Part of a small language model's weights.
Size: MLP 2560 GELU, vocabulary 16384.
Architecture: LayerNorm before each block, rotary positions, tied embeddings.
Each number is 500 + 25 x the weight over its row's rms, rounded and kept within 0 to 999. Layers, rows and columns count from 0. Numbers have three digits each. The size before them is the row's rms in percent of the matrix's.

# down: layer 4 MLP down (transposed), 2560x640, rms 0.0882, rows 1818-1899, columns 560-639
# up: layer 4 MLP up, 2560x640, rms 0.105, rows 1819-1899, columns 560-639
down1818 095:560506489471482497492453522535512540491485514531530514506557478496539492462538441470485490488509538487460518507476475491503478484493470539524480523517499492525531537464503511472497471528501498492520498473476503515487511539475547454532536508
up1819 101:467478481455527501506465502498485471492512558480472505495549510499477499475456474536487540483538489483493464517476536506482490503521467477465556496529511499528520479497483539531511509489457542478467515532495500465425528555487500507469563492
down1819 103:539508496517505539443492504556490479502500509461506494493543459500541488485518527475504504462450513471498478512483486511510509498488527487545481500534467499489451499523471517513510426478503486496515515467490474469510523533491485517507493478
up1820 100:482459541502460458518426480471474503512510499498521513502507536482477477488481473455511494507460478540527455478499517535521477508498464477489554510485470487509477514463508521512500464460527491522491503450500506473544543505506484504517511544
down1820 105:525532510492478502509520525515505501512503456515480482470514505507521536486466473491537513500500508521469493483513511533474516480429494448498504476502485512488513528484495542481517524502553484495494512463498476495499520528492513454460499516
up1821 105:533502509529521470453520510512493487524510448540534477511474492554513466499481495463492499515495497518470516449510514504478503452506524480528498463504523540499474462511513510548508505505491529526469480558448508521489496510509524489492491476
down1821 100:516523470508462515478501510528493511483493511515486512492485454526462495533510505478506441482486499496483509501545519504498478478471509498455493542473487475466514467528541534510483520445467448526515469505533512546530504515500531503482510513
up1822 098:488529522485479497489493542484537515513505470491515522495477506519493518541498467492454500534446452488517513491509560489474469492510518498527503510491523478490476503488488479510457500472500533477444513521487531525511507493451503492498479447
down1822 101:506535502482493505513460494486517505482519538469465520516503507526533504469463496521523471494528475520506508508509501538506496473489523499513498523494510509511510481506476453488510517525485513464474439496466523530453484495517480455457524535
up1823 109:474493522457490468471519487485472499510461491498519532517500540487512452485525534498515534532472502461439460488518500466538515524518517513529487517494502492439485520482508494449548464498505511536524482510507504495514500497509514500468534489
down1823 121:524470455532480527514506468461487489468464514459493514491534491484475469525521483492511485507498491500508522510512464504519500519537485489526503528520496522458463477502510514507528460470517473546523537523453537454521521473522514514503498540
up1824 093:521503509474528452470527526460497463504499500470502513539522466491555490517506508433457540513541521518521495515506554504493471461502509501555471477480493475528487482515535484512484478482507517467535502432475499501476476557503481461474473510
down1824 091:543481536505486481503513466491526487515525534470548528507501494500501451485475499520537501463464494472483496530522473488521535505487498505495450492517537476455524465483459457541506503452493537516531460474509487463479525514487454506517514468
up1825 099:489493499440509472490477505517492509548539528549482462463483519522504518499519470512501514491510512477497511481531533515492454485507519557505483508503557522467478535502521535506482458542514496478502496498501478463538549460504516527513501464
down1825 096:534534507542473492493561495505454493490520492467486506476456476515488489526512494499531463456473449496574502534508496492538456496483509482482502486512511489509492478535504502501509490511479496465493497476459498530538486523441463484533513499
up1826 095:488500469480484479536531478460476512496497491523474535536512518503477537527468502524517500561528493527499470483469496509493508499489498503492470495501537540485462512468489478461503456496486509492544448546511496458501518490495546487484450524
down1826 095:502527530486456483501505462514528490519481515507481542516457495488472485534503496524500528462490493452531519556501434514509475512553548483485483489513483505486541476555456555507538502472513522509506533498472475531523466474479499519493468503
up1827 102:455504471478505479455485527527504507507476492524578509504495465479504508516456508547494478512548502512478495519512548470526549511500484513480499446525535493513461502494505459499485431536468487528499535483495485463489462462510468507497514471
down1827 106:535486449453504502460505501479481501488526500488469526493521519521495480480493450523504456508489511523524487475511478524541524502494520512530545456499463514519524510459444484481529439467505469508517459471509458497503487548499511479484469491
up1828 102:489521503514513455500494518528485476485504443521506520539508483531535523467515493518479476516493523460514447505448492524493491491542508468459541536515474528476494478480516512484518499476513504511518524504507510529473483518487474494499484553
down1828 093:530522519492493485514497519530471529504486472534484459533520501488508504485502497491454497469509523518481490475477492485470532506503488502499499467505494468524504478458534508475518522493477529494507534497514465515494476523505519492498520540
up1829 101:496531443522454502505508524498535490521512457533540476518459488505490491521463472493503555544490498514491455506484491510459505500520480460497536476484535489537481546527487538553480541491485511473484486532514517480495499509477480498493512480
down1829 094:498493501448466477532510514426503484488482464495557497484504491541454565480526499528522493483538502509472472459486466486497535518555493504508541503507486530487505499501490519526547490457512498482520477463487518486498483503467493493468516513
up1830 087:490524457484529532515519502508516515541520506476531472518509531541543523499482539498451500463494445482484544507512528489503486467536521537473520511490494467489483538456495530526503469472459519511510506497517556501520518484477486528507506519
down1830 098:539507539512478512477498543482473548489520529523506504517509506455502518460509482478529479510518505502483486460516482497483537518483490456497500561504506509474461508497497477513523502535532525502514467479507475476515507475514489497506481519
up1831 107:472525509509509477511504491466524502551530434506491529525536507517492482543443485482515463510475506521471500527470497505466525487499508499505481494463511463486505550459479488494528481480443497471478482440490533490545549470511509499491495529
down1831 106:513505485470501550497494466482576491492474489526458540537511544449500504496502461453484478497486532499484541534454494529516489533516462490479481516480497501494505493503490470575480516490498475483558455506468510498519514443463475493491531501
up1832 106:475507503452485488475473482474490492456489529472529501482492488502476501462478501521502487502532457484489496453451486536472485550549473501507525525515549468499490520505446506501463471495465493458500500490473510487506511527501507465518437444
down1832 110:450521523476492521470539517504495529556479512467520519472495476504506457499470488488496463510517457545489546499502498519496488490534469523502484494548529474497534553539487546452512487489484549474510526483495503485507475505470472490535522504
up1833 104:506499521491517477505437544481468481468485537494468492568514506525499514470483518546491519487481481563472488475530542471462497479496513499481498540478511487477511515504492521540523484517503520511507486508496515549545465476521497510489496491
down1833 103:482456503461487533478526512498476461475520478503508515504493477504471508525504493519489501505509522508522483523518451465493508477543511487531503485522526486505534485521557516530540497544508550481518515470465502512490550503476529505500474530
up1834 086:523492502523517519498511479538518467504536457534512473504516498506482577514498470487524516477496499466488485500528494503534521478520505452504543485485470499520490496527540473523558517492497500485487513540518503500522537500499510511502552565
down1834 088:504498514499474531486498528484532477478507504529486523462523498475469474501492490522455484533512500464505493522530516470481478515512475511450481510518492543500477521515487477490500507463514493504523479513484493463494563521514486532520465478
up1835 107:495488470518512489473482468499482455473502505576484563534509534506459510542515459553507458472504454509471553464490471478531478494463548453497488501492517514502484478472512489515482548521513493501530464495526500517527516461499469496488494485
down1835 107:464487485494500550513485498463475474487517489503498514506496472555500499513506513508517450572481499486503476488489491449494544510497454500545537524506510525492516508510517468515496492498498475490500528497466455496494494483527510478495494510
up1836 102:545511481483504478508499462495534541518506459518476515487506501528487512494522525509471477498488486488429472463487487468480450490491472478500499506517527477516469473457481541514487522477524506485486497467505513521471469495441520528489493501
down1836 101:513479477500481478504475495486535517502493508522504532459540509480497520513496524491431479504505501501523530485563473478522442493496510475519448498469482489475507517496492493441510516504505468459582486498478547517476550511481457530479476505
up1837 087:544565497515539478552501510447550456460528446456491447499487478484504488519457506498459514447480487476484509482489489494490495490491493537491530512523480471491502452509541516480543499499451518539511534517485519523497545509519482487507520499
down1837 094:532490491486499504493523484501464496509471537468508514514506521527480545452483508486466477462496528540499472554509519471530504469505482519507475541520537518478467470487489483511535506527517500516485463498490455455471481494540467459514514545
up1838 097:488477489482507501530493501521555545486507488501449518494498510532434502499493503519478521546489475544498534480498495522455556508514494527513516506472514496558484512492534500509492520474452522507505479480582507494494504504502527500509520539
down1838 091:512455526516496498515513497461475508505509495510522497512487465503514458508494516501464483513487523521512545499485471527504484516562506483468528462527500490503489522537480502504450459509487524527499469502455486494496453508535490493589488496
up1839 102:414489497512531520494506478501514522475512495502530503514487554489502517498522559526501531510520488511502488499486526519519504558450481521524524456506473489510481492513484473476497508540509496483504471511535487479521544511520433525517498511
down1839 096:517520488499458498474521530487493530513469485547518501507457469541437529485478522466508511503456496507457475487501482521504496494526490502478446443466475537489529500488463493554498519515499491481518481519481522526512543489495513498482477547
up1840 093:480504496513520483516508496504511510497504544509501509470504523521457499503529525509510465464527539489507473506483502466494468518500525529472524505481492511521470498526496486495487511512540492471534506447505515513506489510492480499491554486
down1840 096:484482494463461502532492509453452531523464512518535472494496500469536482536483489514535505488473508481525507499461480492535478505474497549499450491453474485464467504490501474484505496478477529514480458524461530530497510477508499525478478507
up1841 111:490474476497519486493527492488493523515435510527497509476520508450528470500478521491508524493483493504541513531487524500492467456516472488475523554482524506508477504477491498522538482480498505501517521509513487568477541514467485568519487483
down1841 114:495465478482508499487492527492497490442464515482538485542516482514479499485504537518507493461458498489520513469503498548489478506506483465527516484500519546525473488507472531530519530490506498492500491513565534517519513552460448530511514509
up1842 102:553541515515526527505476527570512501474471482512489486511527532488520511536501494517478526503472511498501509472543510512525492541488500489482503481500501481496496494473485475525459527478525509544511518475499480484525521495509499454481494544
down1842 094:488537489507490524504523500476470532496476505533475496525499479535520468453509539529505489496462478492506512501552437471472490491470488493488489527477503537502519549496519536520504455485465509537524513499479516499515494515456497545518494491
up1843 102:505530475525482482522474504462535480465513498472533481509496493551478432475501511470532532512532446491521514472485476544492522478516497496494529508477520499531436466496507548513552509472456513499498474484519487521472513479511493490494490536
down1843 104:492516511479503493516500486488510513500492529526527456487512509484502508464532523513495521493544502477447505519479511511489513515496538542543505509540486485512474514526490510470514528489510487484489488514514503469480494540527492518484504472
up1844 100:519505469475432490465497500485524452464501468500530518517464508521514511497480519517481505477541500500512507523487499472547519500473493502508511476470478485438524440520506532539500498491469508466518505491495499493516506493482492489490510499
down1844 102:481531527491512517510487499503524491507505512468506504503517503491530474553471501544529537509545430496482511512500480491522510494503491489561491504509481529503564498486512489533470479477502475493494500529500485484549472486487524492515470488
up1845 094:496531505504480514487503517553489499515452500469526501492490438449510515502512544527509510529519503492499523532509482458539514524514430512507480521497524480488453500556508485447478516480508472512535531490479474487523470530514439524455502513
down1845 096:497515476546491490528439503512514503513472482477478487500541505463520495478506458545563518506467514527466504522506495488499545561494512492471498524507494494492512517499435499507490480482509508479482503498490511541496458513485520478526479515
up1846 103:472514516488504520507505501496487487472497500470491508435554479497481515516513543492469513530496500486534522488516478508511498488508459497463500488512498537500499506504506502490501496446468507505460490530485458490509495473477510540511518524
down1846 094:524501504497497533570510500487520496489485488468458474544530484516464508511441469500495506514472505514490481477490453490474529512486512537472506492500512501532530490528500525465522470520520495521485484504489480557527524495475491515459500514
up1847 106:517448472492454517498533517513546464517522548515472486481484571519456503561487487517520543511534489517466511478504498491506510501502542527470488461495561440452475481511528472500503486482540501514546492487485488499487487489497496481503484512
down1847 111:449481567450480468443492449480535479493508540514491489470449512542516518520503510497519519521497526491488476497490508544526475491464510476507515429494490492470521546491509488483481501514495505504465511465508533481494517491513500465527470489
up1848 102:435439531555468508483534540528552515505470461486501501497506498482493465518476488469519528474476489485493545554509536488527482455529481550492522491520460478514501502521513507466479449483524511499504461521477513506457509487498471500501477533
down1848 097:488493509498484493511524514507487525478502498531506504528432507494475482476495485508515545501490513504512490534491502565490550476536511516488507500496491468496474450505514493509540508459482503498507504501517529526550456505526529478485475503
up1849 092:479519492504500518501499501520533495500464507520497463505497466449492532513486513538494465492494485502497476473505525513446506500518487523492488470484490488474494524499505476488477522518497517506507486473504464480446523485516525536464517516
down1849 094:513539522490522493485488473544502545555509517470520508510525501449473498508487493499490501539507481512501503511479468524487506472524546493525495499486496531494482444476476533494515485506497495470506549493486483514511491509519483523473505534
up1850 099:516560479503485516470495487500508509512532492504469529505481477484477477493497502519498512516477456476504477519489499479503524523503506507499517567472441536519525511493493507472456471508475475498440466464544488499493537471523479528495501515
down1850 096:490468487498486481516420495491446484520488449482520442514527480502534498496477481490515470493511489507449499522496484498525502493514479502528535496506500511502495495527498481468515545461503553493487494524503522505508508485525474507489421463
up1851 104:522509517533462504490508505503470438501479558458531533486487505528517526550523506469457512514530494502505493502522514511486507524541493498573490522508529506501501517487487518497502487486476448502478513505543498523532486524507519512494496493
down1851 105:511518535528510487490521457480497503465512504512523526495508504517507525488497485527445523479433509491505510518455510495513483465537466455530483470424497479475480471528508495515478515514496483503510442508493516519492522471496461481481486496
up1852 096:492471495502552544477541490519515465525498475499470509523488431517486509502512522529455467510543509472471558475471510477519530485451529497507487517510532520515523475537508506469494512453516467500464540483479513489497534559497460515503484490
down1852 095:469509439475473464499448495488483495516480508478473502468524562496538503474466499504502482497506519505528485492508511468487437509490516507513504508534497498510503524497491489484508497513498494500487487512533486440463477536507529498498488519
up1853 098:470500492511514517468468545519494496485503524513516492475470474462582544534528495503499491507516467513501473478473523510469446514515488480506507470528459509452509485462552534510494563497527528504489511490495540497494451513556488520471447487
down1853 101:490518470521525493536461479474513476502516460455488517500554501530499521491481425524514525533514506507504454528507493477436509483477477503481478512499524484521513499503547504481488497523477494488474457532484481493463514511479493506510542500
up1854 104:505507511537452547494502479518449520497538490487502511497466535503487549519515472505499478523536483484507524533490475544482504534524495484499445508546499488474495479494503528487505563490491493480488493533477518437502496502504489453486555522
down1854 102:509479499480484530550516469483520475490484510488506437484504501467499507472488433458495471505518510529495505469576492503477514523534457494518484514524565517502496511480532498488532481491501490518509491488522545499521491429501499472494464496
up1855 107:461520483504529466485494480485511558482508555487476480456545470534504539499495544475482486466523481517518496533522432540533459496507508500493498506508494496545487475403489504508494526451499474514504504478502453497528468491501482513507522530
down1855 104:504497497459493520548549502485491532481448540551506488491476513516490505493492457510520491506457461563504513530511501509466471536503487475465495509490506549539503484465502491474501460489491469548537481487489493512483492501492472459510440516
up1856 095:516486529513489478512527470521477415528495514465498498530545506516472525504503490485481483510482476470512562510480461470486490471498501467508486497494494498518517531501528551476496499509450490507473513466489486473524490484483495512500507505
down1856 090:469523498514485515532474526462470460513540478536475547491477474505537482519508501510508492542500481478532478501489516525493514581509508479507531529451517467489521532500484482516538495538526464483475493519489514502510508487535458518492499501
up1857 103:532504476516480485449482553504483505496485485482515530525525513470493484491507496469484488528500477492497489470496495513480538516474450496504494491498519506526493484453495542490492487462513468470439457492468520458513495500457469506500489479
down1857 098:448504521486483453484517538505497502544508492519484500467515475479505510502495523501485520528489513553536558489488517529469481496481469556472460523505533479465485492503535495517454485493555481491556508467482464484496497464488487509488510473
up1858 103:438504522528510464491505533509507481470529546487505461502491492495467513470519466505523503470454459511538468470494466466525485500500562492511483513511490559475506485497502522509496496507551515494523514477544473502497496531516487488500534525
down1858 099:507516486499523513519494532516499488500520509483508497503529490485489500518504545539481519521526512449464502529521537495488470527523495508505493529477497492499516555531530502488480468470518485477449476480519500510486491472504500483479439523
up1859 100:460500472543533517551499528508518466488480517468512520506518544536493534522462526503499478487474525503522505498478536475520543549562486539498515517414469498521494488547464494497500512532460502508453511520477524482529522519501508470453533508
down1859 098:520525459503480494476512492484494476490529539476494485491520461545495523484503478480517501507504534498471512524521499501496503474505513546541490471494512498523485518529525515469512466553507494489508480472502477467469517504511521484443526520
up1860 100:529492524483491508537529554534490511480519494487541450482485524507497508465471535516469526547482526486502518514500571483550487471488543494490457500492510555503490522497554492482513466494456482515505526463529494480553520499485476510502505473
down1860 103:562493523505523471507513502504509477460495488499525533524472588488462500479532548494486498516499468503527512508525513496519484478558481520515523503514473493498474456486497515505510532538508476515522524521499514486521524488520517460528465466
up1861 096:490468466513516513517503510525479477503495540546467527458446516539554477501514488514459543547504481496495479535520497466507482422511527537470495511519479508489480492495483506472504497469490528487472521545512537510536515500490471514540486480
down1861 102:477510540491449504477507485516521484505502484502497517500517480465496507486488495468507466516494468482529540468484463502511496536498479516491498470460505483478468530524472475539493506533531480466514480477508529539472478478504535482535448467
up1862 101:481506442470478516484552529514491490500523488479528519505511491516521502509469516513493483514481580528433511527519531493482514479508545475523519505539473494476518537516509479543499505474517492510479449491482477516527490513541478465473453518
down1862 111:513477510495504502478493465477509488500542459482519512514525520493443560500493507515449508506509507517506492489485497501495528520464467534468486485556507519502506484506504515491466513489537508471494486481513486481521489535489492452538472526
up1863 089:457518503490534500520445532466494450491509518506442481510537558544528526497529485475484489496490497498492493491495531477541514494505481486512477505488488501539449467491495475491497528494495507517508511533509502526535531508488509497521507473
down1863 084:516503504505526487492505475503508442481504495508542510529510475468465500497514478511556487512481519443515506465541484542492492487516517514476482494506519498527501501516501490494517533483541487463534490525522481555480499519532497535510479557
up1864 094:510502539568540529532519467503471512499532505502504519521494486499505513462483476512475545447511513538475490496475545520487537498492520490502498474477494501492558513532549484457525492488481475544481519469508512499465501485502470501518474474
down1864 094:528484487527467544504501502515477489501532492506493518509511481506481465478526475463504491504487460500507482516476513506504481509456518487496513473491500476512471453471499488484489467513520509483499474469460490491466502480525517542454509506
up1865 110:458492513491462489497498547486496491502500537469525513446521473526536443493487519534464520508518507497533476537537535521514504522525518505504486511538494500469498524496531504540530460471502546477530500493420505457552462522488519511495488558
down1865 107:542508497463514518492538495453551480416470486495481525472478472464547455488482460558472477471547522520521531518515458512481532523515548491509484485471489504544526480485509514479555505523499487510508484479489540499515458501486562521486477534
up1866 100:475551544493540502458512488522463479497469455504574481504505482497533501517490527497502474492472488553518504485531484451492510542481493496496523483497475498466490510471499533523511535483505516485513470497470496500520493488547542520465511462
down1866 101:477469528524528484510482549566474511539480484483507533457482519542487515477528500519498563553507527464513512465549545491523481457471533477520448488519480498464485480485503439497472463491501545517517513503499486501469526515509542515447472533
up1867 106:453459470489453489529511494494511521518501524508477500504467449538492544463493493468498532482503487489509477529483527507492469460464513457493501510515493507551537514525491475508538483435533471486483477456465540455538472529492464467460476459
down1867 109:499516512487550498499560492492483532510487518534488484491531504513478507505511535468488498509529483546518487516470472529482475526502484530504491504462498501495470510575522468536494504482482535481461492538488473514502474508493462497530487517
up1868 105:468497518491507489483494486478484504503505497516534504507509502519453471476517505488517476518516483474524461524479500528509485500511555497502466514504526484490523474485477483510521516506520504483505503506508476480523484506557525483456516496
down1868 101:478462501555531549523479485498498528491500480531529490544522503574448469520515485543514483437498465512544523516502526509490534479488495485513464518507471524524480560513509510503494557559516482546500491458501476539485505482503517503531449465
up1869 104:499503515461515450511476490503509455492533493476523519425502473506453493508521496482498477473507513451513506490539524483468507513478504526493478469496488478465508493526483476490487473482423495518491470498505520481478461497478491523471526521
down1869 101:522448524456561562486486481500485480500484475506525463459503547506493496546502518526503531445532515460472500497485487491495503490521473503467509535545527490502527507500487534499497544499501539524473518529524518544459487517506537491534456504
up1870 086:469465477505513494479481500503469519520489498501531504507466516496526524550549468527450493545449467497499525562517502509501514549463501532508476456513501499492514509512543505505501506504507529540509511507508522519516502522543559511521484489
down1870 098:589460481492503508503512495505543518487493451505501513487482481493507531503521478512532509480444500490485503469504482520516520520527462505518475509520467515473509511509461468503503488487485485437541473473453526471498501459428463479461484514
up1871 105:496513521516532480508508492509498498446466522491487492545490546495502515501493485545455555476508473510533473477515482468477469552477466497483504489451474496486478474517449484478495483456520507514517537572536454516460482503514489473498515519
down1871 104:485492502512482478457489547479439548519525472530506499509527509480486515494468518501518490496524490504448513485544485481445450509520546503485542465502485485500531455481511497485562466524471538542478471500493520540434510496470547520481471466
up1872 097:446514479507531484483483456449483508525471458527517502526478495500502513492468516496505514514487467493449509492520476567516519510488528451495503495476535503464476466511495520479487548544501523532484487424491470519521513513499507478514516483
down1872 098:512482521510489482480493495477510496464521528495515505457473519522542509495485497495481483498470483503542485509526523478486487533524518534540510506524480509467472487489522501501470500499502508484453498530512515504461469427513527493484495480
up1873 096:515493478489494559491471457526507477451514516488549480516476475538523524512528464522530514500496532524471505471479483515524518550503480506505508512528509509445456529519499519463512491508528495514484488503467523491512478464509519510490491484
down1873 096:538507499452488464494542504469502502534494494523492487482481538460508512513463501502449524522469483482493520509505538525493511508460528502459489496467511492523493462494521483464519500497472504491486550504529528515527455539481503495484462484
up1874 098:459560506516513461546496515486512499501523493473454492500532494516514466476512493472468476471507504489482509504475519499511524491521491469495490530523471504487533494511531486495498502484453479487497483493481517521498517575486484475455508531
down1874 099:479486517551510501525494481501478492509513537506554460558478508515529493502482495487491510491516521494526495498511505488518494504508479449491502463500549482529504555491499448512480530491495516523471477498502513510426505455508506482490489498
up1875 106:490514516536509487523462483506489507520507492525487496486502513498468540516472511523511521519454486447514506466471538475518493520504514518493448467517486496478467495503496463499537525445490500481540518538533533504508499500510512495464475500
down1875 106:526478488456459507511508436495503471542461525507523480489505515470499530530461486497444538482461516505513508480461490463510525466519550518469486504497506547514519521508508462457549550499493477540510509478534510501525476500526473501497518497
up1876 099:485493550511528485529538528530491477466522450497536522542503521471538539507474486554459499541519510541475494494489503479492514508449509509497499514508518479510493478487431552511486496478492528493522504480544497482466475470519501537470501443
down1876 097:512523510492451478493491476537511519526476487516529493465514441493529501497517455453516471514519516512532500549462469531514492532498482491548504465475501533503495484503542466476514520525484470522498499524487521427567565499511492524538525526
up1877 098:475507521487500505478521483508487511479545482495504531493475485473499504510491513456494432505495481496489488522505500533476470533474487485487500542431481532535532492498468514485489463498506504480483462474483481463483488520519493494536525506
down1877 104:479495520476460478536550458499498458478488468506478494499529546494524532467539495525507528535472523513489505477536484472499532510526482506509514517497490483540569530498532509490490523506477496528488483514531516488482483489504503480484484489
up1878 109:453506550489483554545507416480533480512463549477501480504505477503499493483508522448510551500499503513534464485510524461539489505530545503453468522478497473504522484490494505534512476483507479490506471481539523517518533489531464532525536483
down1878 105:467513518470566482545505501508528484544450519519523520511538540506500531516503506481495516499508512466485480475511524487517540465431532506461461545499470441527483476516436543508487521514506507540545522516509520493497461516528497533471477499
up1879 096:490500468517511475493477495515510526475476512496534476491479476460493513475517496513539518521535526520484473482489513506484546513539482462499499464512479481500490499532483484536512538527502481458549507483521478492550522514510504494509488505
down1879 099:501479505518507501463540519528555484453496518488488509513483538557521502509451533471508493506524538512536549560514489516449459480506493518473514479448544519515519509503509541465481545508491542549511488481481448520495495528516466484505475480
up1880 096:501494551511506544465513519506474528468477470487531483499475509520495551486512461494485470460482457535498514521486534522481507477499543506501482478521512479524491518498514519490490497444527481487529512488480514535514515529492454504514477508
down1880 095:504460488493485516510498456487525538511546510498504502484462497462494540466529517490477518466495481519510537549507531496488514537489501506508502500505541515495530507420502448492492501504476506488472542506520488481509537470497472506536515497
up1881 102:532495536489441495479525495469515494510491504468522508451489466522533528556509512512500502507500512482507517486522444510506457544520493472532483468487487520473532516502522526510482494452474478468490485508461528518523504498536475503491487495
down1881 102:509490489496489482450496515439527488498516497522469504520506489514501551511499504498505474510499499435474488539476506510522507484460460505481457509561532485515492444531486503507514470515505524531489485558520457508499528493478526514523460480
up1882 105:493449469486507485501501476445525526474521539497489541515506510462511515532528478500507502479497553494463468532484513494537520533533463517508495507503445483456502466505473503534504504487530489495511469487489478462513534528483467469505478464
down1882 108:452503507487500463520540527456572491466508494483531510515510538520502498481497455493516539505516485535487504477495541489488507530515460509497491538477545510469523494538496523478493474476487479494500490511493479546494534501494471485504512515
up1883 092:443495474490491486504534517479495491476511463511507504519462472495509519481489451478480515526452504513472501524511535502442499463478501529480546510485437490516473466487493532452523506475486511501514484478478545512474495463532488533492505503
down1883 098:512523519506510528502478471501480465459431505494515507507489510536536556477486472495572488503491490501509460501492440534515481487523503497498490508518480518503557493512474455502524484481514500481533534484484484506500525505569460523545499471
up1884 093:533513512488515513485508494553510487510531505488545488510522532492509506492523492562481524501493500486504495521464489522504505510507512518472504477473505504519470513537505506546494507535565523535515534526538538466501477500507508470513539480
down1884 092:485493537460483476483455524506515512506507511486490522514512454503486488526501516484479504456520465476479487532505525511498522520447512497494471498522493501493499484479505476500485455472466501468497495497471503507507514476540504480489482492
up1885 103:496501498523523484470507514502467493458533480538495521473536477557529477511463524549503455519498453492496504521467477513542472534469463503546513502499544513491485512483503495503500498515496500526521515497507518488445480494488444513494520467
down1885 099:491525517505461465590473573509473534521509472508496526498507425462462491496536486531510508448508427491484516491455493504492474510497496488519531502460524531490481504475503497476530457526485496473487539461514535504511489506455516518463498492
up1886 098:504502532508468480479527497478478487461545458478536493507505512500491512454492492495538521486510536520510477455495467503533559537506535548482463580487535509491546476509502510554474529481446541504567524495551491493527508524518496504487509474
down1886 097:479525486483512502496501489522518469526503489517479494509470516521518524510497477505452419553504528533511524544505541535446451515466472475511486527517473529491484507496513465468541518537536513513494432474458485510518492510511472534519467514
up1887 101:492484490520482516506551471549490488510510525503494508470430522510480450487525511528488503483515515504508479431513527510499501473481528450451517516487508490493563458478536550553509473526557498503525505510490467542501433467537486463517529544
down1887 093:501484489517515491518505511514484532465520500522500498515495479527476499510504517507483483546462502523514461504476491523506536487458489510544508530463522490480486477467478491519537515498496486546484470540526510471491525530506469468482504495
up1888 088:482520491507529547488527525543550506489538505520502490515514444578513534491527484497432533510485492508522504474509497486510511485460479500482548496494542527494528504543473529490511507560511543537487545508472507506516507516450490513507492521
down1888 087:509535516530509486507527471464484518509478508505463513477479497479482472448494549502539500491466492546524497514526507517492509517481466503533468496529446508492530506526507464471532506464515511450488462485508497509522514457492492511517541450
up1889 100:468506483515492531542530509494518508484514517520541501503486482523546474534502542508478521545528524510484524501506532502477516467457480531505476493480515485513494494517534492532513494497489488522504526482475454489523512540498452502501520530
down1889 095:532496547478516491488469491498511465511486465559476493526474543516486460490530473499511487510535514536506472514444494481521511567536456514537504470496528458503493497504509514488499469512494482473521526468516520530498500533517533488462489485
up1890 099:534523512474509505525486517523477484528493551493487525457502516534475511511533510507505505504501502498493474520461471516501531492511495479478458536485506465501495507505511508485476507530546495528449465456501512489498544512491468522477531543
down1890 092:498505486471509450507518477475503507486529483513473493541493516475476498515502520490513512513505501491497522492483505533461520540480517478507509479492494484511492511485477500531487489446486485446492469506504529477473494467503469516522528517
up1891 099:479509558515475526499476505524543485477494510498482437526550499527478506514476529521496494463504538555508459489488507480542522447538508488507499491541520462555451455515523490494528508511522535486498547540458479487496497488497464471489556523
down1891 099:514533522532514509507509503491440533488496484511508506520481542465513515522502482534474493565497492485511508501501522462506543501523527506495503481515463481493510495517489529495490488514473495506507558477496503466496517517501518560524516530
up1892 103:489528513499484512496506494476491481490464488509522527494488511463517524503474538520451513491509489499522485510508542517535472521496463512498489522520471525543452499512499463502498525523482465472506500490478540458491522455473482511510474503
down1892 100:457493512502479503513493504457509465473501425514519474501461508548479493497486490496522483508471518504493497497475467508481469514546451495504517514504517492480495525481472481481494461497502472480510494516481496481520533499534492514465530490
up1893 102:520480518547487520478464500451534531533534465504517499468474509519482478494503505514495529477458502498485551494568550465487516498526508528532508475515516503443508480508531541495551483518500510492505523505484539521467521521482522519504520510
down1893 091:551526465506540494490477487526527499494480503559487500496486491481474497528485493506493493494521510520515511566505477494498500488492521526457537492488531545481487522490507476522511549548524541498485499540494520525482502481512542480556489480
up1894 108:481520461475484501520497505488480501518490502569542509509505485543495502525502520510436503519459497508491504494505475503513485500489540508493523493484480505488493505481468448531494532505460488487477495460525475479476519489487504523500454486
down1894 111:508486491501486499551502468516556525497489521511498535485507476489491481483497506498468533497493500465524502501497477443477519473466493535475468474486508459484476519459513467507512528554472549495451477520488513460498509456538537512462496485
up1895 105:496514523530515489528472531519510488499508495461531488479478497518478493519477482501524500508512543445482492504492520502490479476465509519500518500470455508537507484517523483499560485491491487499488511515551518503518498489499496497448493497
down1895 108:473511537551509469507512485555491497479483467494466520489481475473491531495540500491492510526474493497511508550512516520469497520494479506522490489474519515455490498496507492518545483467478484475504498509474513510473482521545507507503488486
up1896 102:464577530487506506536472503477481481506518499506459512450506495482480514520514471518519471476492471481501516495581484498491487488526452488505483527494533489493514416495506512515458506523511497525512517508478511499467501477453507480512452509
down1896 092:483507500463506505514521498545529518494482506489481514525530479454502502522516505451506504482512465466435530487459546473512516486480509494498503492491491518483463500505499493457553503492494474471524476496511480470482499524480500509471499477
up1897 105:471505478532507520501477534502443480499484496518540540511474519446443520492497492534488481502494488500516504513497502494491508544495457529558512480483493500471508477524500500481508514482489488514499532512550507529510486497487481474539496522
down1897 103:519501510458499485486518497438455501493519484521525528481529464470507521442477520540556511492524495511528494521510545460549481513500478477463526516506484506459483495492567462492464514492494482507527543552559518509497515480491482472514448499
up1898 100:494504515454479486483546488486510484502527478498550519514482439468504534476502533464506489510490487483522498482516496485528499536507527487484487469492534498538506527498468506503492509470517467516532496465548516466470507509510493504504509458
down1898 100:468490519438504504507505499522542510499485512500492520533500464536506532501501499456503493461482499504499488477483459521476528500499499498508523519422537507480513477527510518509518498474496484499470505527482507477483488510460524488489476456
up1899 100:466521508510526522461523434492478474528493546519493511482512540482487506501462490516478526500521475505504540483486517497518475493507549494474495518526494512472517474498459504546518484477501540539523501465467456488531512494487479535490462484
down1899 099:531515514479505484470503494462496455503487474488481515489494479484515497528497485552491511499490492499473470505506471558492497471498501527473520502496503483482488480508501515446463501508491454517482485514488505516512463542525524522498519474